python train.py --num_hidden_layers=21 --hidden_size=96 --num_attention_heads=2 --num_key_value_heads=2 --head_dim=32 --intermediate_size=768 --vocab_size=8192 --hidden_act="relu" --norm="layernorm" --norm_place="pre" --norm_eps=1e-05 --positions="learned" --qk_norm=false --attn_scale=0.177 --bias="all" --tie_word_embeddings=true --parallel_block=false --init="orth" --init_std_qkv=0.0672 --init_std_o=0.0834 --init_std_up=0.0962 --init_std_down=0.0962 --optimizer="soap_variant" --learning_rate=0.00623 --weight_decay=0.0 --lr_head=0.0108 --max_grad_norm=2.0 --warmup_steps=200 --schedule="wsd" --decay_fraction=1.0 --decay_shape="linear" --final_lr_fraction=0.0 --batch_tokens=32768 --max_seq_len=256 --doc_mask=true --z_loss=1e-05 --train_tokens=146100000 --max_steps=4459 --dataset="wikipedia_en"
Each number is 500 + 25 x the weight over the matrix's rms, rounded and kept within 0 to 999. Layers, rows and columns count from 0. Numbers have three digits each.

# down: layer 9 MLP down (transposed), 768x96, rms 0.0962, rows 369-437, columns 0-95
# up: layer 9 MLP up, 768x96, rms 0.0962, rows 370-438, columns 0-95
down369:505522495490498493473474527524516471477461511490491517473476518470449506502526454464485543477476556495561476478520509515454483499486509503493520540469518535500485507508542435473509544500528515508522588514472493541475469487501490478502521553466488455525539515511484524515506523528520493516
up370:479494510488494496497529476485493549517522532545455486449495507464464505509447455502534465490520463516539518489478509447510527528506505497495474480477493539509536486505482512499475492506488480554492536534538478529549481484503481464490524509492517489506500528495489530505485488491522508472
down370:504480470459461541488526552505532469514535479500537535510533515504505550513477540490488517520463518470497515510458509489455442504491487500549540525499470476519466532542498527527498495510546453501488453512463482514477452485453463531478485512489496515524562460461477491486458521533512490519
up371:494545507539517509487490507546462500511521550457519479490466495496543501531517509517521496511501513480545512517475490459474535486487496519500447470516536542505512529500485468509491486490529505446519534502507531516528502494523507494472527450513553510501483456514467501495508451460471484503
down371:509446495530476476459495486483484525530480520494500475491496548507506521494532523507500489500494486458484517506510453538491514505502469498479493511442500506510452512466514492539487534539512467459495486506494482463527478460532520498483462488496512502487511498452491475500487497490459456459
up372:494513501489514492552481507540490502513506472511507488525505520505497496487517514487488490471457535511460503471469516528497494547498493511496486478552505487529445480508491504450486490503507514476501479485547507505507483504529506511496538469514500486487520517518495509472510529486527544534
down372:523559502501492492507500500475506481485521471489476498521469511482524457478500526525517476490505494545540484520478456483479531480468529480464513500488508528502519515522501492526517519490483471485523493486512481558507493503474515482489504499496499514522497433511528503536493494494506539500
up373:492480501508554478456476513506511519555504517500491492550520500543472529501498489508517519535498497536489444534486522515467536489442506488514464448484473487427514524485476503486557509490442487482509504496503502489551476445532528511517496475476477466502500482548472495505537461556473460496
down373:493507520519483483490515464480544510528521532494463555498527517477467476518447506466522502462482477486491489481521475528501505508454503524488482506446499525490454498518502500497500492546495508492459481527439508477473513513500535512481524477482519508482521524523510557473538514516529480499
up374:505540503530494491438503519541509512462487509529511471532455487502470535471483543512517486514475522524458499488504475462544536478485495486519438517537450502517503520537472465477504510487552523520558486496529476426509488478527513527456542487523553495488492493495483486455508518514459471522
down374:451519548499515500489514559545510517472499520510468520508523485470505541578514501481535491552529497491459495470465465528508532482483499517507552504511494551493512442489521481457543538471461501508517471494543510481496471471536449502485485507462559567547544444579469437536475502545573518495
up375:538497516482485523486562528539521517515515477473499492464507494503492498489482485481543536532486462505494509521564508513491488477455512479467526513521527535508482500504511529490490500479529486448512500455526499492466468510511502501508504465458491550504520491487520501506481473495585518481
down375:534503507509503522465492505467492504488520514502477502515485505492488499500511515503485475511510500518501545487518519518464484481477496520454520498472525501510513504445516511532498519548526509517472530486508508517490518462466508503499476530515502480508489525483480498461504465519498507470
up376:507504483473508485515499509496557514472484498496494458514517486500533545485487484530474506491481498496545502481504507504536528467509496507518493433454492468537499525479508518517521473474479510471529563483512501536507496492513492499501486480521466515506510512505509444450524526476500493492
down376:498504473476497483493527437541493490507493474518487518514467465506501475496501515470479510520510521490505469518516509521504452513512490486513481482512477521484489478472515500512501500538490447515478486528504468493540509494498507503466482502503528519510498455509479484497522488523534535479
up377:489502507459500513486476501559525526469544534504479512490511474526531506486512494462526514511514492458472445503497479520493561547524457453507511498478488513511540549462512484522519473493528464509490496517530488499549506495465507523522556544471496511513486472545485502498498525519487456490
down377:544500555516456547485463481481488477515490449470497531533524493455492483524488478444508466503459463486477507529539551501524482567460472507501451498499503540488486502458473482508529539489470509470510481506456508486537509497504538487475519509478468478494463467466517511523495520447517469504
up378:477485537512474514535553490514460496495528516532515514473533493459526455470488505537522495491534497553507529531492481503488479491538536550489472533522485516549494501492479497508520504489463486492499496472470516497489532545491508458488487492474526485472470480516505547490488500498465524499
down378:490519526485494487478482511513494473517496501485509495510503471509495508481467477497483510502484477505519481499458490511500484525480504490517524499500509497473496556516520509510462514498531497532477497483508486491519499519522518522516475507505467537524475534494527541478502499505514535518
up379:517485480510469477495502480506511443494505507498457495535512487466530513509505522470520517517499514545477475495462493494541489492495537549466471477487467491511471491460506458482483502537524506516477490548461483539471473560508511511471524508492513480511455505500491495530479489509479496484
down379:490477498531550505501498496529519540513499520463474504522512473532528474536537550471468483473485508500495525490477506515506524486488479491488451488482525490487454473453462519518504542536544511495449515528488477510470535536509509537494494499520454485508507555491491539528471490530531513486
up380:511469531509491454493491457483463458452446485449512498475494508505530479532496497539490487533473524521496475505463489478482487475506514546524496503505532506527487530564507472501537543524535513456524551506540518452497489496496468459494519497455483522492523502541505570491546514538531553497
down380:534453495517476511467500506502473499466490441528490504530549464475472467528496517485458494498523477555481534512522462541528525493527481516491475550474488529536474517542505444471520545515489530488503502486455480434510445463530444496465492485483517529555480526554504571488459509529461505500
up381:496539496521500503517464470518547501493511520451515473532504517492467484522520516496517464542497456489515495475514493488528482484502491457504486540480522552517533511500531515493534484515509527461500485484487529487531505505492487502499534479543469483508533495513488490480509486448496517442
down381:482503479498530513524466492486454499522504460495519497508512501530478504519506503484458542505511521511497489498515503479512509506531482496481456501492500503470482482521500503531476494472493497513483520529477464484511454532516480450467491481505544517490461480489490551514498526528490477501
up382:451520488524478528549493522538459535455501482539459540491492465537523518484452494502517499570439499535485483480480484502494512518474464503508492450473506483446493534535519539494493496498475529532478477467536545478522508515512484484431493533519514480513479499472461546486504521543526467492
down382:491510452518465513565486492526482483486521517478506464490495506476516489470439469559506465516516447563536476479518472485529495484482454574496519519514462497532502457520514444494484498517496510522498476492517476535473529485494462513474526506484534483512475506481538539490532470535526465512
up383:512498502529506525457491500525476563477489447483506500491472496476469518501505502480547479513487485493500522491516490468539525480492502463472477499528496474463511529487510480500520498466486515532492507525509458516465517538508469513533483506529514486491476527469457523514485513507516466504
down383:498532504484528488468435480544501493522520446468505506489521496512474519461454452483480489485539484528447483481503511479517516487510522516500446562511512518515529536487479505467462554494500473536515505497522501524473488522535522523480475495488498486527519479471435538518474488493541479523
up384:509490484512517564512538461518496470513506495498467458505529472532485508479520535498518454506515468511506512483516471493491496439470502530461487493471527525498486505519507503460469487531511511488454448518555476523496525523507475522487481525527461531507531522523527503532481513493504463477
down384:537473482499512470509476531522471491490510474523466492527532523508487494513479482504528505498541537493545494507476494478475494517484498533484530492521478492472520509520459467487505478433454541503511547482517450532471522491547516489503549488478461503489532455521509493486522510473510487494
up385:497502451491536540500480494514515471475493507504474495485523539470471516501534492496519540486481495497503504512512503511515506490500474459484519515506486515475479504462553505479498496536530550485509479547502483510507488508492448430511506557504500500466466519512484546510550516492509511514
down385:481478518517492439533515553474529525479523484466509549476502507478525514529469511505465556505525523516505484502508515496467472462454509520513500492510481490494498511490525487513486500490510478469536539462513527521519515515492524510490489500533447495427509506514518479535485465491466527502
up386:509486488521510508492505478472536527479499543495495471528461492465459526491470519496526480494520475519543483502453511474532518478478500453488439523488482443462500510513471518552477500542522481476498531524500478497452451490501470520501510499524532580507526542520489560500517477523521513517
down386:546504516521522515471463495465500532474471542569493545503507520497552568491517476489534489497486457515494449541541544493540501508511506530493504514486485529455484467465491512524508536473473492482519518511529486492479498516485493460527565476473493515505482475454556486461478473495531505529
up387:496466436491496545556458493468537509537492537511478504470570476481518459504489493533466511522519482474529465519497498548491471484486496509497498513544479532523578511513507523506553530492496515497487503485481498528527523516526470478480511510479515490487480499523523461455464502509457484519
down387:519529506515510523510510477496537502512500507502495528533504497495512514503511532476493484511475483514500534543473568497493510474494524520480509454484523492480523502509520555528497473498551537496520501495531501514535518522480535503488502524493481522495461497495480508504474497440504544477
up388:489524506487499516537484498497486510461447562501491493482521504511509482520490498516454504506513483476500517499445495503467481410506475564527473520525474529507533516467510447501482485494537548476539502494521491499469499466528521519538469534485468495516531521514511533464497534513517495473
down388:506542541527497480513490504505518463483525481483521504513457457513500502497504511551512480542545511540505522467467488527503530493464517525508515536528488505513498516502506515523540525503526523544493514483477499509494470465512506505459499507512547505474539518552488503513501476491488513479
up389:463524524477488498510452505499534514542497486501498477495520514511539506484516492522511519459534507526459489502516485528437491513530462541488475465495515496528482500506507510512535497542471504511470512509473440524507498520490504508487520530512500482461477561470504506493471555549549533545
down389:482464514513501541523518508465512492526455478482452460465501463537495493505485502511491531522484469542496498515516460531487453529497435487505495483493501516503494496491543471495526489518488521481441479492535471458556524484497502541511479479462501515471542513487528537494497473525511504517
up390:483509508487527480522492475505520454499489491492490510454503517468537500462505505497508475497507499460534488533540482538503506525516460490510492455535487507480467521518465471491489467531517463525517490503470521524523531546533487524475538511522490464478503487491484518543481477458512524519
down390:455501520463510540437523492495509515488476512512521510470462483518472532501510503485524502509532477489506530525512502519495501522550502495532516490467485532466474486492526496470507513536555504496542452490530540549499448544455486508476494493503453469488488516531503483488485494507467505505
up391:525498493525489474468519499484463501529518472536503490472558516495504516492512528500528495463492453513483493484497466513498507501482520521462475516506526483503540483508460503517484482522504493493505519488468456484465514488476507474515497494514507512496463504515495508511507508503496495475
down391:495498526500553501518488479544503492482478523476505492512488503514482499495508504525514524526495495499510498527497472501531491496515512510516506480497515480515461544508526484502486499492513516528518515503495527494509513453509495526462515530507495497510467508518507487481474521484507463493
up392:519505500503487515460531542464496517512475497508529487468501510520498508483510503451507473536454465480511475469521500464520492531551512528530498521495522513529488507482531551480477509516536447511476501496516497486494499460508486516527481472517523477525505508479536502533496501485513518549
down392:473441515486500526515489513522506510487492485511497492485529489485524497523494505503466533479502512513513464495509507509502470498491494461485514519514509479488498483511537526518542508535470516524469511495526497493510502500487513491498510515481508460504477520502520510506523530476466500502
up393:493473495477500529529528531485514491486526431457502505490541510460517455435476472531492508562525516452482554450495502517503500523546492493497526561520495486500491495470477536454480493484475514450512535485445499555485506541519468505489504452511533479497437489527506514539518503530505497477
down393:499513550475489456526492491497459545522518491545481469497453519532511502468455463566496531524536513490517514517463468514525484549491479486519511550490478488482462472447471480448565482529519502557473478527485503482473488499513497505490567520511466521551465559477500505512514486478547470451
up394:462512439501507491497507491499543527434516501457464448451474483493499407500445505480498484487523518535494476521548476497534500493534520481438490512528526478520472507516524506461483508492516519552497496489507453562487464505473564512523525488495498547504466529493522495497500487486466503536
down394:501527540497467493511548453485543516495522498500478486516424540553453443514496478490474459542500530477472518545499525500436465482533513508455461533459473514519507514533503496496534441514490543486501457476495529538463488533500481527495475506495484487470494532545490455561485474517453483462
up395:489488511479523486542444513463507523451565458487508513467508497527470494508497480454453494460502505511524492463472494528514494512455505502459451495545528529462482459507542500482429492512486494515456496545479492462498494505502512495489506492537542544485493523538477512509534472538524533514
down395:526453478506501453560531508508529523506488528507480520577506513501517497529526486459524474555479537522504452456527542479484493488457510505484497534530551513512477521516465484503512544472507477522486498497504461538527537535506515487530547493479517498513482508476529533492509542505509479477
up396:497442486504463454487520537474501534537450470515497500510511506474468502477508512540494484540507488487539483499505554498476539445502481477492522532487469528514471503498465512516507463481525495536486528497516482456467488501552498531520544506499491524503500499472460506485528547454502450498
down396:515523531542518509477525466496534468497522485522522519499520519510529484512503470520456483508501474483466505490498509524487486483490503517466482505509522514470493500538506475476529507486511510453487508480496507472493524534558481560501471491499503534503517480482481563564528468444485536531
up397:494487485521506485478522511483491544479517532506518502522503498482509497478471476506467510509466512517510448501444481526489494506538481521505496545491470508525485498479506509484504529547513505522487495477473484509504488527524541477532510490470480480508504489474466498440500489475525503568
down397:514490507507491519506529478492454519527507547507495537483536458525486493489524469488486483512481514516490492522482511464493485529509515507510492471481477497526496524458512463469506532496473509488484513460547482548541504514560565517493493470480480513494504476510499493456496502508488501538
up398:463554498518454442544492480559513511485537469494532505478502507465464459502455525467525534528510481468505494496499492515530486490553549502535491448499523536499484524483496495462532519483516502507496446503517532541444484486521492555512479541466516518530480503510511501502481465502495473518
down398:502501465515515492512534470534505505513500498510485529536500476494543478513463443570540485491455427505448494530517484507477525497509500504500524498490488534500475501459493520505477492510512456504573487478461546503496470549489469486567502515485472474486479484525465533481477507471509531496
up399:508520486495514501510491518461511482503502471477495474505486500504504483452449495539492533517486517505519484511507529476487568489505509501502508507523471519512494514491530518488496451467513479482456494453514475539515485491477514482510514533521504513512512485520497452493519502489541511494
down399:496488535519488507528485487521510512525509508473481488487524557492491478534501549512474474527494520491482522498493509465493518494498461524502477485509504507489532464513473495478500508531500497500489479507501499473489508528525490532501510466476482506512510505475484494501491484500496524484
up400:475467524506521495509501494509497479452471510465476552496453494474490539512501489528522531487515521491460533473494486550514492496469466521446501486520464456507500523533530482509482533491500501505452531535440494510509471540504495525493497529490507521491490510537428537494500470465473471494
down400:499513493443484485507483479479491491461520478516531498502507525460515517479544527533502501478517483502510514510479517539512487471524522488492490527490472506530524513488505557538518532544479544501496514478505480496494487461441463541510526544531501508507507535516494532497480485521476530537
up401:520493511480473489526467505542532492504467517500496503456485492477492552553499529547532470496497459465471475547508520519499551536536500496520488540460515476496478535538559501502506555524508513481498520532502472501569488482491544527485458477494501485445524512526505520516469472481485519466
down401:516529495569500520535565484468514552505539502456516510517482504521500491483553525475514529517530567511489528485502490478497462487461497528460535471528491429492585493455421511516522481492519522520551503466497531493507506535507483504546462493500463561517526523511489523512523511514497508528
up402:522496541524526452553539484552480491525464490516485487502490492471513516507510485464521500522430494470485511473532513497535518509493492491537485469464533490508519526467504504514525483490489532518525491486544517522495500529518487481521551545488488511485505492508492487508488531481496475494
down402:468522494492508457500489463488547515491533515520507504498509527483496498529493490526486528532506496472497483518524479512535501512475470543493478513518497479518460544487525526522483515515519440522520499540501524537485493482483531527501510515497516485510483532490536493505508514510552492551
up403:497486467516477540533515516468497505541514491510480514522573497491520513501514493476473525555487489496501494474535487540447507474524509526479509468459515461532496537497521468510469497534494496531514506542487526495503505498541481440524530481513524521485518490483504480533543513487501489528
down403:513522501516496497542510478522515482470510493508523529513494498501495494508512500489535473487495501535505477514438505460474530493488484504526541475506486473516532469532495464522543472499487522544563492502473509547566497473513524429562531508440481454479501496525525502496550483484491504527
up404:520503457527481470497518522508492535482504521457514506496473532540502501466491517525484524515495526525493495502493470498487463496461488560507533489465470495454512528522511484464497510445529490528482522486502466526536483471502520486535528537522529485534490562463481512461496483459530489536
down404:532468470467506501444508488473456477482489533545502476552544469487488500480518540530499510529496514489532559504452530505479481516518518511499560482493495491503549483502487553527475470483532494522504485432518544573442510498556525566524478515505479482456495454492482543518502476527481495460
up405:487522473471466473473564514512519529492492548495504469503530565510519489509474494508458523473476489526535521497522518506500529481510522503517506510520481490485507526504548494517508506446484514513415467448521483512513470531452464501517501513466550503490462556525477468540510525503545473483
down405:495502532496474527506498485490507523461485522515459506530466482514499470510512484535467519465490506516468524541550487459494475516519509544508477544520483509489465488487481457483573526549473509486533504501527543507527469464529487518493570453478511477501503521449511514464461521523457548478
up406:513517540519462457494464531479502496460480476496524441496505527525553528466483487502471491485461545504490469509507456472496522504500497508525460492571466483502500513510562482498517467447535540523530549549529490475510508548491527517478556507499509548487503508503508546503506523489481546525
down406:494507504503515442468519530489451497467486519505510456536488545473514547440489504517491498505514469500494503503508458476496507487489539532478558490489488538462486551562478478467506513468532506491506475497491489411504515479473517512506529497541551515524533435513450523455534488525473528490
up407:526546580490513478527496481492503478549514507490514457474518495567503526492525536485474452528451467475510503481518461527481492501483514495516483474486505478507522502510522450459472480498500449448538497522547490495492487499517553531496502476507496468495529478516532520474505479511448498454
down407:446498524503489494488533510512523535508509522506552466506483502473480496480467494570515542451560508471498488471491509454499483493446480516488503500476531545523445531482456502486513469508486511539460486502523473495462539495515493562568502508526472495488517579452442531495519522483463514495
up408:526506479483498483510477477517491501523504543485462457543507501542484469485474505496492470503524456488507512534521508527486483496445481494494468521502501494490468470530471453505483484542500579475530526506494537517517491515485561505478500511538505464476486505503507467550521490503480495520
down408:493504536471513501490558499547478501505473493505461497476499484532520531511525484509507507438465513467498542449483528528474527459521490549504483475494496482523568499479602552482483481524502475524521519491506506468509477488476469482538532525460514495461495518473466525502480516472497509475
up409:510482455478499509495493515509493480501512536476496493510483484524486486456533469504488507467487480488519503552467446526482487540531509508474495566541517493504512525493511502531551488529470508505525512463528528545465508459491427461520480483524485476504517507516482542469509475493505536553
down409:507529513559505494533524491540537516542488504473509542468576503490514468513498451480486490499486461506512472510507459556536500513559480522497463503522479552519491521454515488500518460465518486495465472480542534482440514500519468488500487483505536526499561527487474465523506479510491488499
up410:430500527568494474519445460526513459533475523464506440506487518513502467462549499492472504484529495501514505509468537474491499491457550525501520491517546505478516530509483465464484492500445494455467482520515501524517515518488518528542497510528515479525492526489486478482527518486457501512
down410:492487509543497530451507527461517488493562484529494499535488494515478502506496469526526500471536497527522483473499489491514511505535486510542481508470508550541502522480529492539502500533497507544529500507525502451448493512529483490480491445466502542509526488514537483539517535508486474475
up411:446480525500490484504499506503467515498497529494473520496477514522489536448514491494494530501556482498487474502524462502517508484457490536484519504485436487525490541500512501503505528472483519499503510442498513509540517463529505515486523501504487539475497482516494489521522498501472483504
down411:519499496470515479517483505502519517503496472535490509457509491499501509478515543502499509484490507522511525470492530513497510504529505535519493478461490506502515481510478456559501502521481487492528477506500448489464510553516468473491479491495484513525473550480485510467498483550521534520
up412:495472520460465499500514536515498516501464418470445553493491474456492518491465533523490507517478490445535458488508468495486468512568463484486499496502509517539515554518427486514504538514512439474521525508493536528481492542502504527471504497476512500499561512498486488457499491495458510511
down412:520486478454507483513482519492458522521533463532487530477494524493511513488510505507547470467530472426489472529478503482492468514503494503526529541434481552473500542553504532531490506490474453425510524498469510514524511544536497515539482503490556454526483482494498478470509563530532504498
up413:487474462472448472522549489511499563470523561466474506512460429490468515500528520470482523499491538516495453467458547509496500506521498538482523520475489478516490564490504476505496483493494491515473562518470498489523495519486493475494489519562444513493505503506463513495471530516483539456
down413:472461474505471496531520452523524499507547513501508471483493499492453515473471501489503577482537549538553507504497497501542527517478513488489494539479506469470450526477485511487523519497524500471483472503408512506511495525478525489507478504524463508526549431486495481575564490487547515489
up414:517482527517456459532497510469486501491527485517521511516493532479548480497511538506548479514516500490509515498450505495483478491496495513486495502451497505459502567514513503489471506490483499516483508503488489495512498509552506532516533456528495477470481522473482520490550514522477500440
down414:494529471536483526482470525484483538471462501549470490499515495503508505498530513487481481514484522470541517548463504501513448484509572523468492488506461520459482474492575520503526540467492496459523456519500549512526515478496500451514474491463509530490507511481498478508499454503466514503
up415:531460450484494450506486532475497525501501504510471508493525490492498476515550520496489544496487475473495490478479523494458515507522490442472474501495472481465460516478516483480510512508504555541470499489532479545520504512547494526517500514494512539509492489490474517487495498551519489523
down415:533493508470475526520463485502530494514483505524474506477471490505500455473512484537520518465555483490444493553513535484514521499522528526462456508506510462524503462519501504520508504479478477505490513485493500511485537490530532530559511525521527548480518507498532449446567466479533514467
up416:483492523463542468442496496505518473461491529472473540472572520476535524513496493455519523500531492518467486542450526492488520464494475519502488484491487496535534505493510490427487515448517505469495487509484516484479498495520458467457500519516514541508507534488482508508527482475516470537
down416:533512505519447450510478488470528506532448474500517483512517529494460529491525493495481454505444518522502504523481494522497492505502512492532544456507500496509502504508479545504467440496511522471566504508526492534469442520487516474497552502554477507446437494443495486510483510501479515489
up417:526480522515461523494528514500550507442447514480512491502503497491496495497490517508538472521468456564469510507487504479509519485508479505522481482516464541509522494502492482486466527500487472500517455509470474485518483480518455461514512508462475532486542511489486484498496500473474476548
down417:451455478504532511493506492498490512515512485512471532496500498522507500534488453500514510520528526459523520518522492493515522518506517511509486461486508462496567507491511512513499508497515518462507488493511457474502486538484482482515475492510539481503453495507522494503497513499480485493
up418:515490513465467429470538532480506510490507499496527490527522492484474526484499504477496454519514468507529452441497467511501545488510497474499495483517532534503524577498486518481532473507440452525534493525490529492496546461502483470472555467466540521515534481511543552518511487511537511506
down418:509527509476450550545510467442525469510523467469515501501476576492508513444475471556495513462554489495492478507507479541485487458501504482581526537487525491505465484462488486566460478499512491498510481504457501496470480540457520516512522459515555510504497484522509492513546531511505464529
up419:505488476477471468553511487494470483506483514483476534478500531496493552486479500498512487535502466572486518510495472507502504458500469405474532484473508486520504511494514513494496527508498539504486531487509494529523484483483456462504492479551506508461456507470519508488539476473526485554
down419:454501546486509465519527514494579494522510450487468447492469509449485487570494521533508494463511508492511523541508467523472533549490547472468507480508480507482549495490510518502561447522509497516510532529530514469475489516528548453485518468479455504465531478538522483482541509513492530518
up420:517546507442494481505530510536507507523477498463507521482431466531438528506477499473525479508491519523502514487513508465461487512511482482484478482487481520520509516468499457505484506511504517484516530544472505459503479476556551479509550494479521512507549538493464472451490476540530489520
down420:496471516520483468508452495478537498452508516482478501509531523496468489478509554479473508474523564505512523515495497518501553452512475476481518496498545487533503497543439507487535535501506508496495521505504490526531540533512532500590464514515500520508444477492512523479531534428556541479
up421:491485506453529515505468533524554524482467520523510443518480486493510470526480499502532481471519474470471465454491528454514507492523434509512509556474545515444492528548504509509557532528520505511477533543496466481481489502474453490508495512494530509516498489486492463480497452499545506516
down421:490449462476455565485525506527467478524519528443521521473542517522461511498520519523500500507463502456534460524480517484501459546544459508566530444487483494533534544536480443475482501497499468427514436478501490521526495462441510519512484507519521518487510515462496465493474513540472500502
up422:484514495519493471527501514507530507501508491529531444484504480486510546441481522538501511498491498494499449466531464464514446562474495475499505521517503497493534487536491539453514540559480484560453528492475444502481468511478471497528451473538525536524542539503554468490502485538480494507
down422:473510508499484471482512523523523471490498487493493498482507487519486474507490483481473518520470501502472507499512472535476522501500537489485502495480453525503476508547503473483505479505504494483472451548495528484505449501520505491505537523482482504517495515527453474468507518498484526512
up423:517507451429485509485553515572503548471512526494439485526506468484454533459451485501490514465511499530493500538500516462474502514544456518548501548515482530499497533460526512535517472512455478446548513482490527560530504448489535469508519493496474506461456520519490535469473545489524557474
down423:518506472539484473540502524545572452512415518487504475536541449478456493511454529551523509479487485514473509515523503494547560503452501504491460504489463547534560485513490538486519450532527605499572510481593490473499456446513460491470462472507502465436557549534506509459493463525499491537
up424:507476537512507501536493495483499443499501494487508513470458445502537505506503542482440524521495477488490500462515506525493491498495532464479510509474511489468486493476534499499504546551520493579494493489552492506487483509496503511473528465462524516509481486567490506480512492526502459491
down424:516493485509475510559446519507484512494500504496531518459489423524493451530470508518543529489562514481487520500527486502495493507517467545498494523531506500477492517456533530526443574520481480537503445522509455469501491489506542554532504464498497456531505496512484477523461508453497477453
up425:506496497483516481488507519497537519528517467495456484505498491499487466511483515509522518507503450487521511455491499521509528548527525533527501501494467520466531533508466482504456497493501509500483508496512499525547492483483489521488480530516512487535538474529484546452475492477480521466
down425:465520534487479513481509477512477480495516480501528467489514487523498501532509545513519547488471480496464482511500521487508502484479498474474526514469489508471486488503510527469507503506493530524481533475512526485504465488483481487486501540482480490444490439459488504552480481484489500517
up426:473472496487544500447479467516504525474475483496525481514510502493473515550521504532498515537480496538504539501501473492491512464474514511503502531497497502544516519478485544461481496525496547474519489497553465511481506546490500515501519519513507451537502544489454530482530524504488483474
down426:515447493424510461468489512554500452507489545515478510560525517524502546469497505497454486507465493517490539483490485527541492496492501484543489475469506520544446512501540478478505481481526495512477517488488512513491548421508519433511518508483411498508500488463507473580513509481490497477
up427:530506487537518519499534493540505531450517503518470488551500480490490468549476480512458444493501500497555495487522508501525545484505518482519492593497477441512510498484480486524500508566498487537495512478490473501474482515488469516525496480478474520466504523522491501531495484525514479483
down427:462552497576500484514422492454522578523445509479503468510515502501519535522479539513532567515485467474486504511531481422484441477473500496478492466486515511515457501500502526485541553485506464494509553483505495458511493437495498523526508486488503550486546518480483490494518496512472509541
up428:494464558515505519533511501501535468488488531451472527528496492511489454463507474487496510530509451472542500487513515470493500516489493496485505483455520531497495513482405537493486521504482480499466481487515521481507519508510551510499493462461498500545478511555541548524524461473490489469
down428:525517457516493491502508511467527529503518483501508523507452537479503513493475458499525496474541493542539487524478505462512481501519536503470519456455502513491534518532489536496512490506468524539528551481488501469511513496483493557495507470508474482462524510513482478482461507497509495510
up429:501477508506489548526514438480472505513519507477506514522519468508494477521482480487490512502526503478458532482496476490540457489478481465506553515520528485501480525531477492474501533525504547502474500496485521486513516504507500502502463505493512509525483507515468573511483473514489526463
down429:498477482501497490486494507455487484492505517511475489464478474525444491522480467524525520479515483493509496510486488473506495494502485490484488465492491502491515499474500502502489494494460479528512485507525523477490471472473496493519546511496514496505496464494485465480453494515463491512
up430:485538512497487475563481477559510536495477538478461489496496488464476538507512465454517481507495492515537461501510465485494536522485526514476458498476463513493471517520486535466489513502486491523443543489526534489470503505494535544475531537479497474531459472489529463494454485523547497524
down430:450546517543440492538503475520502524504504542437506526459476518541493484479561495460476454457478493521526441507577520537502521494495494464425484535555454438581514558514465473497460467530554472480497519481467492464523535522517499571512496479509547508493446514542493466519469523529454534463
up431:478520530497549496539513453473506522486513511518498500481505515515484517477509451519489515522466490494496506500509523495551541477509497501484516497500483481505521517432513525513483503527480455512498454505494507530493495498498538531518514490500491471499459524545495466459509510554530456508
down431:532502501483498466490539459531458486496496500521467475508494510502533492503537527522475477477518551481494524536519547504492487516516507491508493508541516486544527511488479548460542484486484517540540485504508489484485496528497529484491495494494470541447521541493454500493511525516522518495
up432:498505511479494470485492489517499526481529495485542475504519461505509497501510511513477521511497533499498488485514482490499520504491537521483518492469480508533514506481488511497489522461525492501535519482517493475484490486486525491498550464498507506521530507513486525479502523502505507530
down432:492521521507504496470487499532501514513486497496496516514496519505508505500505509499508489483484502500514533490465503507496514515497512531495489504506490483485500486487509511499483514529481517498494487515512534485517548540495508516523499506504471533494472488532496531481486503501495527503
up433:515476488496528442465535536499519506487547486490480540508539467503509576537491476449501488542525493480465476454489530512468501437518482480533480515510544489467505527491485511461548546557419440480457523545510534464481520551513519449514488452483529506507504472490484497520527535515521476495
down433:529487513483514486551522487508460416526513471500527477489463558541469471506478532530449516565479538527507549501523529540464551541556505484532483495477448507485557472481499475570497493486531533488462470401481481496559529442499496517470500478459511530530525506503466522478508468479494499468
up434:502457504490506505547489469571495506509500536509519493511492549481511485508490536523528488477484469534487488513504473448502493484499506498496463507482530495486512485478496486487520509519480504469501533514450504523460489503509487473515494464487492483495486475489514502495503519484488447498
down434:502523503495509492472501481497471507498457490488493512501482481476526487504502463484486479530491473492487498492484467504466495512479510500500524488494505499486475509524517498490497507484494486508474471473503478472500505539506499481512469520508481515513475508525494499476504478477516526473
up435:522502502484440563511509500509509520520481454525465503526544493517480489522503529481504489495492468493488489482511527500528477515490486502529499523483516470496497459489501474488455507525478459489487512521477483494524540532484541486508518543494505445534486502524500514523477483514515534488
down435:515536470509510475522472500502504495489513483503526479487486500489497522494482473485490498546545497498502524510511449489487499485456496475458496498479505510496495514522472476488498476473519485503486522497512482487479459509508486492466498487492518498505517497506495503488486485524516471517
up436:529483485496503520475437495502483500496489503531486491463490487506516499517506509438469524528520480519487534521484496484481478491510485508552443431521497524527463513526532500497468529482484544485457481511503513474486478483526486478483500478493491496520522511515518513489473491500519511500
down436:503491527505495512506497485511524499499493483486493473498469473482481457526482476477480492473485518485464506491516515498475496526498537498465531511508497459512529496480490520530479537519507505442491486492486500534493511495472476514478467520533520502469475508519507505532480508507537516488
up437:441517505506492485490498489478466467494480451502494479511493486523465562493487495524482488496522454462490463460546512500529536459507496501510505502530525511467497488484497532508467520523533510496516495525534526505482516498534519501475530547512530477503486494495481443478472509487491536499
down437:492472520492525549471532514466442535487477514485473529492497518482478490506549481488550495451532502502476499444517542537442526523507473473508491498470488541482532475513470496518528478503474543517462465505538553516514495527505447472461505477509512459503516485528502543459445492537459525539
up438:487493514480486491492466510477490512464481503513483480470515500496474489506470495498524541478491484517481525522499533502491464500490478477496474517540488528457477479487497543532524510483478515508488483488479487539484473495485521507530512533498500498485500529504484519505513480481504504483